Part of a small language model's weights.
Size: 16 layers, 5 heads of 64.
Each number is 500 + 40 x the weight over its row's rms, rounded and kept within 0 to 999. Layers, rows and columns count from 0. Numbers have three digits each. The size before them is the row's rms in percent of the matrix's.

# gate: layer 4 MLP gate, 640x320, rms 0.0752, rows 109-139, columns 192-255
# up: layer 4 MLP up, 640x320, rms 0.0761, rows 109-139, columns 192-255
# down: layer 4 MLP down (transposed), 640x320, rms 0.0674, rows 109-139, columns 192-255
gate109 099:468501473485459481476390476478503502458459456513450487468549510466426528508541535546466506527538459514554447445513497490573495476533532488569462514395455453472567464508570521394502514502495541
up109 105:488462571531502495484490504513524485466452392552542416532446477527480470525505466489541506424466538477562432496438490435488493527460533506452513547540523506482487535528508533622510521507445538
down109 099:580498495516454462459551495510516559389510477507537492560472523511557485544508489425560450454546507432600473489445523464488540557487376496488514431538537486496526480521459565554554592550470509
gate110 102:462485498549465517462504538504445561444440483501440484519525561612528469435503501523485513453560531584420408553391441540473434499440570514520539567450531430520544487496568556517540498505555417
up110 103:400513496544490546507502570450445504451457404495450464444478557505466490485494557483413477474453513521444465512441497540468480503409493489511445484485553501472484492503564496465490515442561479
down110 102:566538529506527495440446470542548510478547515577432509523527500463536466508434514506449442530519543382484547483522482509502496467482490500502455532468499535452591537493489584545541562511504465
gate111 098:486515505490458487579483514580467521518527508494573500510500589517587427448538577405492549525584457493504476496568539461480488502541491507464458508497484493502478501483495478518584560438552510
up111 101:511437417486565502458537534522443528556432494512435480518475478408490469537453552540465503452495525528538483494521510457476566476436468491519555493534511452444394489561503538564496491518597523
down111 098:463534486453537515467480454550527479515507481431430402530536486526533478551512519437563547467620596539539561469523473496490500483403513477470476544507464460517473529481509541447479452559534518
gate112 103:550522540580492444596554490470423496467485491510482472464468470468504438469510536447496493536461459523508532505463579508469487474545502504533470479505494445512493494562451493451470468495536445
up112 106:495482555522466516507535534503507519485517545511538583528425457447423503494397518570485490524540426493512499508570571451524534466547508492431493491439535540425438507461547503501528434498526494
down112 105:540471427501515450458471465510558516522542552490492495506555421494500473447482528493573500522518477492547553527481504504476479473530441514517422495387495587434521524508525448506565433605515506
gate113 104:461502526488444542474465446516457448507493515484498470494532440466563509515556435484438490497536486475527518558549478502469458502468485435516463547475470505440413522521452485530482512505487511
up113 100:408528535453503578565492533471441441506473478554507601512605497517503519449494489535532552513510556518515547479504428524534523537539485557458563455539497463503494489491485542480508499531484472
down113 104:355526621548500509481462496508518487458476499475472530514545522491385564447465479517482549500466446498451499550494544514501575513470445476454501537548554500481497477514537523561525562434477521
gate114 097:532542455479485522543489436437517487520574482517491544469557527548522601472460516504483489480497499551466430444419483547448468498530435528519550483482471477542462505496501524515463426540490474
up114 095:455446497486461468568574595468566481482541486533501578506469480543535545488524480503460533544462482510423464485478472525536475454498500545503518533541445575498456526494545527491405455574423441
down114 100:472550461492508507493468460540472492490527419511532545470510529526542469571510461486480482544481495498472449445489474479410491503476527529534521515601547514478513516409522519523540469529533478
gate115 101:517533511466441545507501456593462502533513609478500509478519564451540446510420545465479513500461445443494563446575409483509534526525502510488418511488559426498531452548506518400472520475546574
up115 100:477530532429510514499452441474477482516486521534442450538537512497497533489459449482503487527491498432457476480558459515461425428501559447532439483490572544509539439542542486479475554470513505
down115 102:466432431532473470442545470513516490504476534501409592464507488485470514505505579542468549457482487455469549525543495493484496497533430472529547486477514452564498474490461464436482514527489559
gate116 108:546532522507441501473490490574501454478551490490477543532470602384494547516502563512470473519541588491492513446454540455523548508471552498575497524507511502506480519462463553557532550460451448
up116 109:474523479515430503528445474463542549452491397512480546514524365418555492433454533525430470410539468450548527467528483478458488600563544539518462464552472513508519453435475537472509483473461496
down116 111:574533511544574530513525510520514485478499519493524499527519553531523473445449531507501624460591440462534534460570517514501480492450572464521447558515592521589488504536489508560481473484535493
gate117 102:556559509458500497475434529418538420525579465518580556508596540510560522554483531505514422550479438450554500553542504511502506468521504517524462463460448464599525444498541550492600466435464443
up117 101:486482477493469573511520516508503470475511532494510537464572448513514447496466472365515475475448487512513475490540501508428572482518472453542391557515479494505487484491472483492453504590546485
down117 101:505533461483533523585482514504516494426426543425502557488561504529454521515506489452477470536521530466385486490560550511539434503395482507568505526497543435443457484485410558523512527519507428
gate118 104:463510551462429509506531475487526400530496488546496536420515463482496524498489463451550530508553458546546519424491537488510515484474501500534472565534568496559540445482514552526528538532488497
up118 100:471507552454512535485577501466551489499473536491448493508461545412435514507474498456478462506506497476500516573576459529479494557494508584427504491556502486521469411509470507473512527529587513
down118 106:443531511482522485438515481433436513447493488530453519515461565523522482525487504436462481482581462449551513580545518551538488484508496554531539430548496489471531491484490543501551544471559489
gate119 096:521506464489471457505496517545443537449537480467485545521459507434523521563494483458503517536606511551474506499443532551494556491470480473521440456532563519530434481557459571545444519446497519
up119 092:462514490587491449525515496458529419501470516531488468510531453478510545471498505444564441514480509526483504459513533512494456509516506508560452557545437560535545479514522481548517480440421486
down119 095:475553439454517506486578477414519473537445478526502509563575536514538442546502513470542493515501489500484538487516502543421500497454491498565527489501472576578478498485516457531505473493484530
gate120 099:504515467587478582584431470465533464525482490466574528499539513498426506491541527501513528557444525535441505445524537477594530493506480467453511433553480461577529541468604540447506525434560523
up120 099:526530526507445469496509477507447490454563614515535509467476462422502500569487469540498494463566476574481558430491466420473471533489542517488494519485515501467481463482569554503410508518529606
down120 100:431525566450494411488507465462569570538453485485597526567492541445487509501536552459522493502476477553479495516484532480499424507448443512457473500490430556457465504570447504484497498483530463
gate121 094:483480479479571510562535564462540560454568485458460472571491490553485492422481456521438519540456501457544434495473508542526535528431513488477473534462570480484501463477521474441517519472467475
up121 095:463500558463477524464443467503496494466450511544538464440471470447441575504529498568581482562434492480544474487488450485569479503531503491523490449433462480521542509554447549499492483561403454
down121 098:488497485534471545471503474466435501517552433565441488416539468446472448520545493482525548495521503461460572465486556438540448531515527477474513433498515551555542584479431587493531515528579451
gate122 099:441428472492492517462494569525450501512541538493545441424525527463462480497450449456469485479511449536585523473473595482521432540507540483477512539494499533538462493495499436566463489463558501
up122 095:505553463454522542510524532518505498499545511550514490494476429502495586508509479481500532487488475510500515445455549505497488429487495464489505486495487575520474554514540492470469482422560515
down122 100:482539458567544499506569497456517512450517455450522421445528511503513532484501455534493444436459443497522502435470505599482565472478534545488506467469473571437516551493508456460529486473488533
gate123 095:522519478499534527460466526507496516488521472545544471519559567520457505575544559487533462544532482548537505518497515487518527566523475484475452500457443486486486553533516563521489502496517382
up123 093:521570491561478508535476559464519534460530531539458464522476471413455519463548479540508453499492500469471476473531494493620477473496551475503446493478503475506516543477572484496532404549520505
down123 097:427535489574455484527462490477471506522472501526517466556476490561561546493528486539494573531529495522544538505531512446500524515476539414514521525562451507529513505493558443506456463509482526
gate124 099:559453508481504484552441511563476385507593491502523559461538499517476563464563474480522476467489534457494462421492571516554442446515531568488492521507494457519434479530471476516494506551487496
up124 103:559453523504418491475387554549514477516565472561537530522536467490509516485549476474556461522484517526505538507507553464504467489505535516464477473493487505555458486493431564564486525551477500
down124 103:440476547477510539402520462495533498548565509508465566515532517480573499512402514432537502507565510573526501479465496496516470526495502538590535532570526514553510519509487493495416441591517551
gate125 105:476478483499455524472550452531485519496575513466547506497539455493474472529461546520531611435431494544501461480513577518414498479479488467482463535551553424506485521494522485513503488424479473
up125 104:487505469478527547417505480507520524466519480504494460454509539520464477526548465515520473531510513495512487508520582533539522462482542491548513449456474522487516475496520452511504433505478442
down125 101:473432546467487451453543468561506502533537407482477507484484499541431467587582584460518449502379530488496509533480452512454528514478476513509548479504442462545522450483500563491448523591508425
gate126 107:421480527438418523464458490463577466564560478397490535567471467496510505532491511438517497471547482482519547550489461518447476508533492551518543609522526497493430496499498510461444516439534522
up126 104:486504469486513497508431546451486464494525438515512584546553596536507572554510501479521505497412516446530489560531509553442473510507574494456473469518454431550504554542466517520474519503532510
down126 102:472483569529549525497456493429475419454546502519397490507544559486408526457530525538507474505465456395568471479505428498457542542499441433561503501451516516497481553436548503497437542521473397
gate127 097:568496466519511558517468592563498492513503560526457504486489535472468613499451477417537455456467526479461481490485519523493565564564470569431502565567539593532527362430504564454506508470526484
up127 095:576527451475482531496466468505497497605503522482455499535442500447482554463508517477548498472483496496410567447443465496527545544501487495490491449487512502504475484394491517530473540492499513
down127 095:544515497588399457572474532522479460444471486483474479548465480497422512519517456530477478526491513429519487490495476525499482569526514419528489558495480505509510472517443475451533497489535559
gate128 103:579496517516564453579507446483587540515544548546478467496547491507450477446499466461402521471440448505511511491509512498535602497465447431479434487546544515534533504512487476529498447543476527
up128 100:468515540549493577566503465550481467512484450556471489476485583457473491544480486537530514425515519477552565473522518565470568522470536513548474527495468507465472466481449449520483543478563514
down128 100:567468474518498476469478485526506526557536610463546529495509486490587515414493523503428525468428545616481462536493531514487543515469572459513474493494469488447486539537468506463385475543473540
gate129 098:441487518454461500500539508490492572502525493488546454557545497506515533496479527497526491520486458475481392514460517514520426536515498433505548502505522480522458558429548533494424548587538524
up129 101:490517502529469370419467483520465524544593502478522497449515510490607539492507490498532526508535521421576517472527442482491440538514465519432461513521538477483541502455461563541447555477537555
down129 095:490539543573484494465450428555443474542433495539478496528510500517523474548498499489511509532546514510545525472519569465488562521510496468497482546462479451447473508492423513495500530535557499
gate130 100:470496483442473523470582486555411504487510489523583499488567540448518464448433570566496519518549502468538487535517507453465579449487474482527495463547488477484497583501532548473426489485451495
up130 099:544510537487565557457506513531527479510422515492499492471587520617538595466549509472455485540473502431527477541534431402487521488532471495514530501463439515463484500526500522570553521551502438
down130 098:522454546537483509516461448479489504484522486479492539424485456479450501441517473492509520519548540520452506543554454483483501500485452497574465525498454458441404431505435538445461469455523483
gate131 091:447495489500552491496507482484474556613429397459445513513570496562460482561518424467449434479443415486494492529483540521534591512441426510464494462451467521443556431426472519492481458453481517
up131 093:494595523500473553539483481471496439447488568603469533446472578520532456505481566516532553523565541500466504470472522451495484426493547488523517487539540450449470517568518539496522478522480505
down131 088:504460542535517495532535596472528527458477472526530508489507531506482557438449456468453486506496448497483485464530472535507528488537551554446497489493500440542521439539477508472538528579507528
gate132 103:484446502545467445479542503486454514465451507553467541498540497583507445535493502497521463435610558506400530503561444496496533470498488544518537539523515480518516443492497522483514507459532478
up132 102:469480446523510586501437475550521588572469489448501542509429440472490525455572504580498520496492476472548467423492515477505461523533565505494493575519468495487492493540532533481521457483502508
down132 099:606497447494572529503525453521542503517536486538500545456463519430482559452542416493482514468473487463529552510444519466531473541495478515469562626543535477486550507476507535440449502437536532
gate133 090:482553483486484548536486449470513494533507571465502506442497468562548506524484491498560522489455461578613479507500487508547519507530585457530493503601457456425461517488516511507469546495571460
up133 089:518520480547401501526426451511523531507446497432494471492462473558494474504478488539596464530534481515455500432477444547454553634531470434561500488514463431579465536462502483585445532433531478
down133 104:484520503411521475408529519498455418446515434543544536518488517437564498511508530424531519548552417547546446512497515438452500544467566546398453524482498541543474473531475535427551488542510488
gate134 098:519473402510532442465536467455530466527465552508447515494553506434529568521507534432537484541525484502540524481510506513511552458534498457485485535452502536563556438574493533493576511580449416
up134 097:493519566467500479531518513453479511500482457519540419580483507544503485457565423513502546530408491543506493512499474478581502436508537459495527441548487474482435555441513554464472497427559563
down134 096:516547478516490535513488445484460553446525491482519459471543524547585460497536477467523475579477455495466495511465531538514479538523509469464549574502470457473506458468528496526579497440510467
gate135 104:530486475504468506538563415455474458501542538522534474518487406442531543496446597548458417465483509562542518494564441491469442467508543490485481463535412420502501473487530473524493429421413517
up135 098:476524549514466496525494481492428462431491501510525425507538508544500504519539527496470462479559505542409523439513399515481439508534542439582481441528467449513463518512505494524470485505479533
down135 104:484467491500492531536481474569460451475558528510531521561485541472558575557540513486544508505395494490501435549547456466517498472502519467502503499517551560517525455545502570447511527540544421
gate136 100:594515481523561464456492524476443447496527513543496492554505513476493592472486529495493481489621467519519477497485496506506504449525473542458414575524503543464566461528484582547415455468499442
up136 101:469514494577541514480510530550496421473506417533483506509458511438519530451478513483471499551492485529487502481516519526486473477467479619539546543511490403446537488463501533462533535515492543
down136 098:505476483462503463453515499546562429485476497515518561505453412477457569441475493497465482502598587515522566495493494488530493502485459582526542443425530454523472489526524513470558445469488542
gate137 101:479485441570492467493429509495446605478587503520445584489429537430556516473494549476481515437486479605472494543456476480553517463470519548443522458487459512468559484472482502502443515482532553
up137 099:508554477502515527476554497460489523459485479511535492481536517540567546502472525452510553454454549490455443513528487541511418448452440518461564407558434518522526505403516482484444527493502485
down137 096:528492430552529497476497560544450576441479519581535501499522508555448520561493525572485485525475509551504545571498506516578579515435511521510561534481558556444540526481506444529538557437591603
gate138 101:547435533479551515520583497541529487504481509550548500490422495566508467510534551545488543524540522529519464449496508477491504483529440531511485448502510557501559471557527500469548532501460515
up138 101:493469561440458499442520489554512503496454570479573562464447525510490572409514494455489501448538511443573471442529502499528502495521514596450510486440530464524538477536526457500565485508494484
down138 097:583528529430423553548492475511452537520516385489519471509490552486530472465535474500532523558513436540527510551540545510505492569458454465498540474500554435545454452560527483538533492558532467
gate139 104:491506473464469509482527510508585505468557550479539477439440463471475490507506505515495467493439541583602464421525529533508505481487506543448511492493425493478506539602539435546458533487477477
up139 102:514506475560446497540518512495451510499485478485497542502593507571497545549449462534564535520453499449436526433488473443596503474517496532525513526543515448484463511522479508489480496541477508
down139 094:515533490527497470510557511495555420469530465499547509568536488474432486544536461568528503490418533450600548564530568482530461477504535496489473543421425496477459505485429485535523498514541535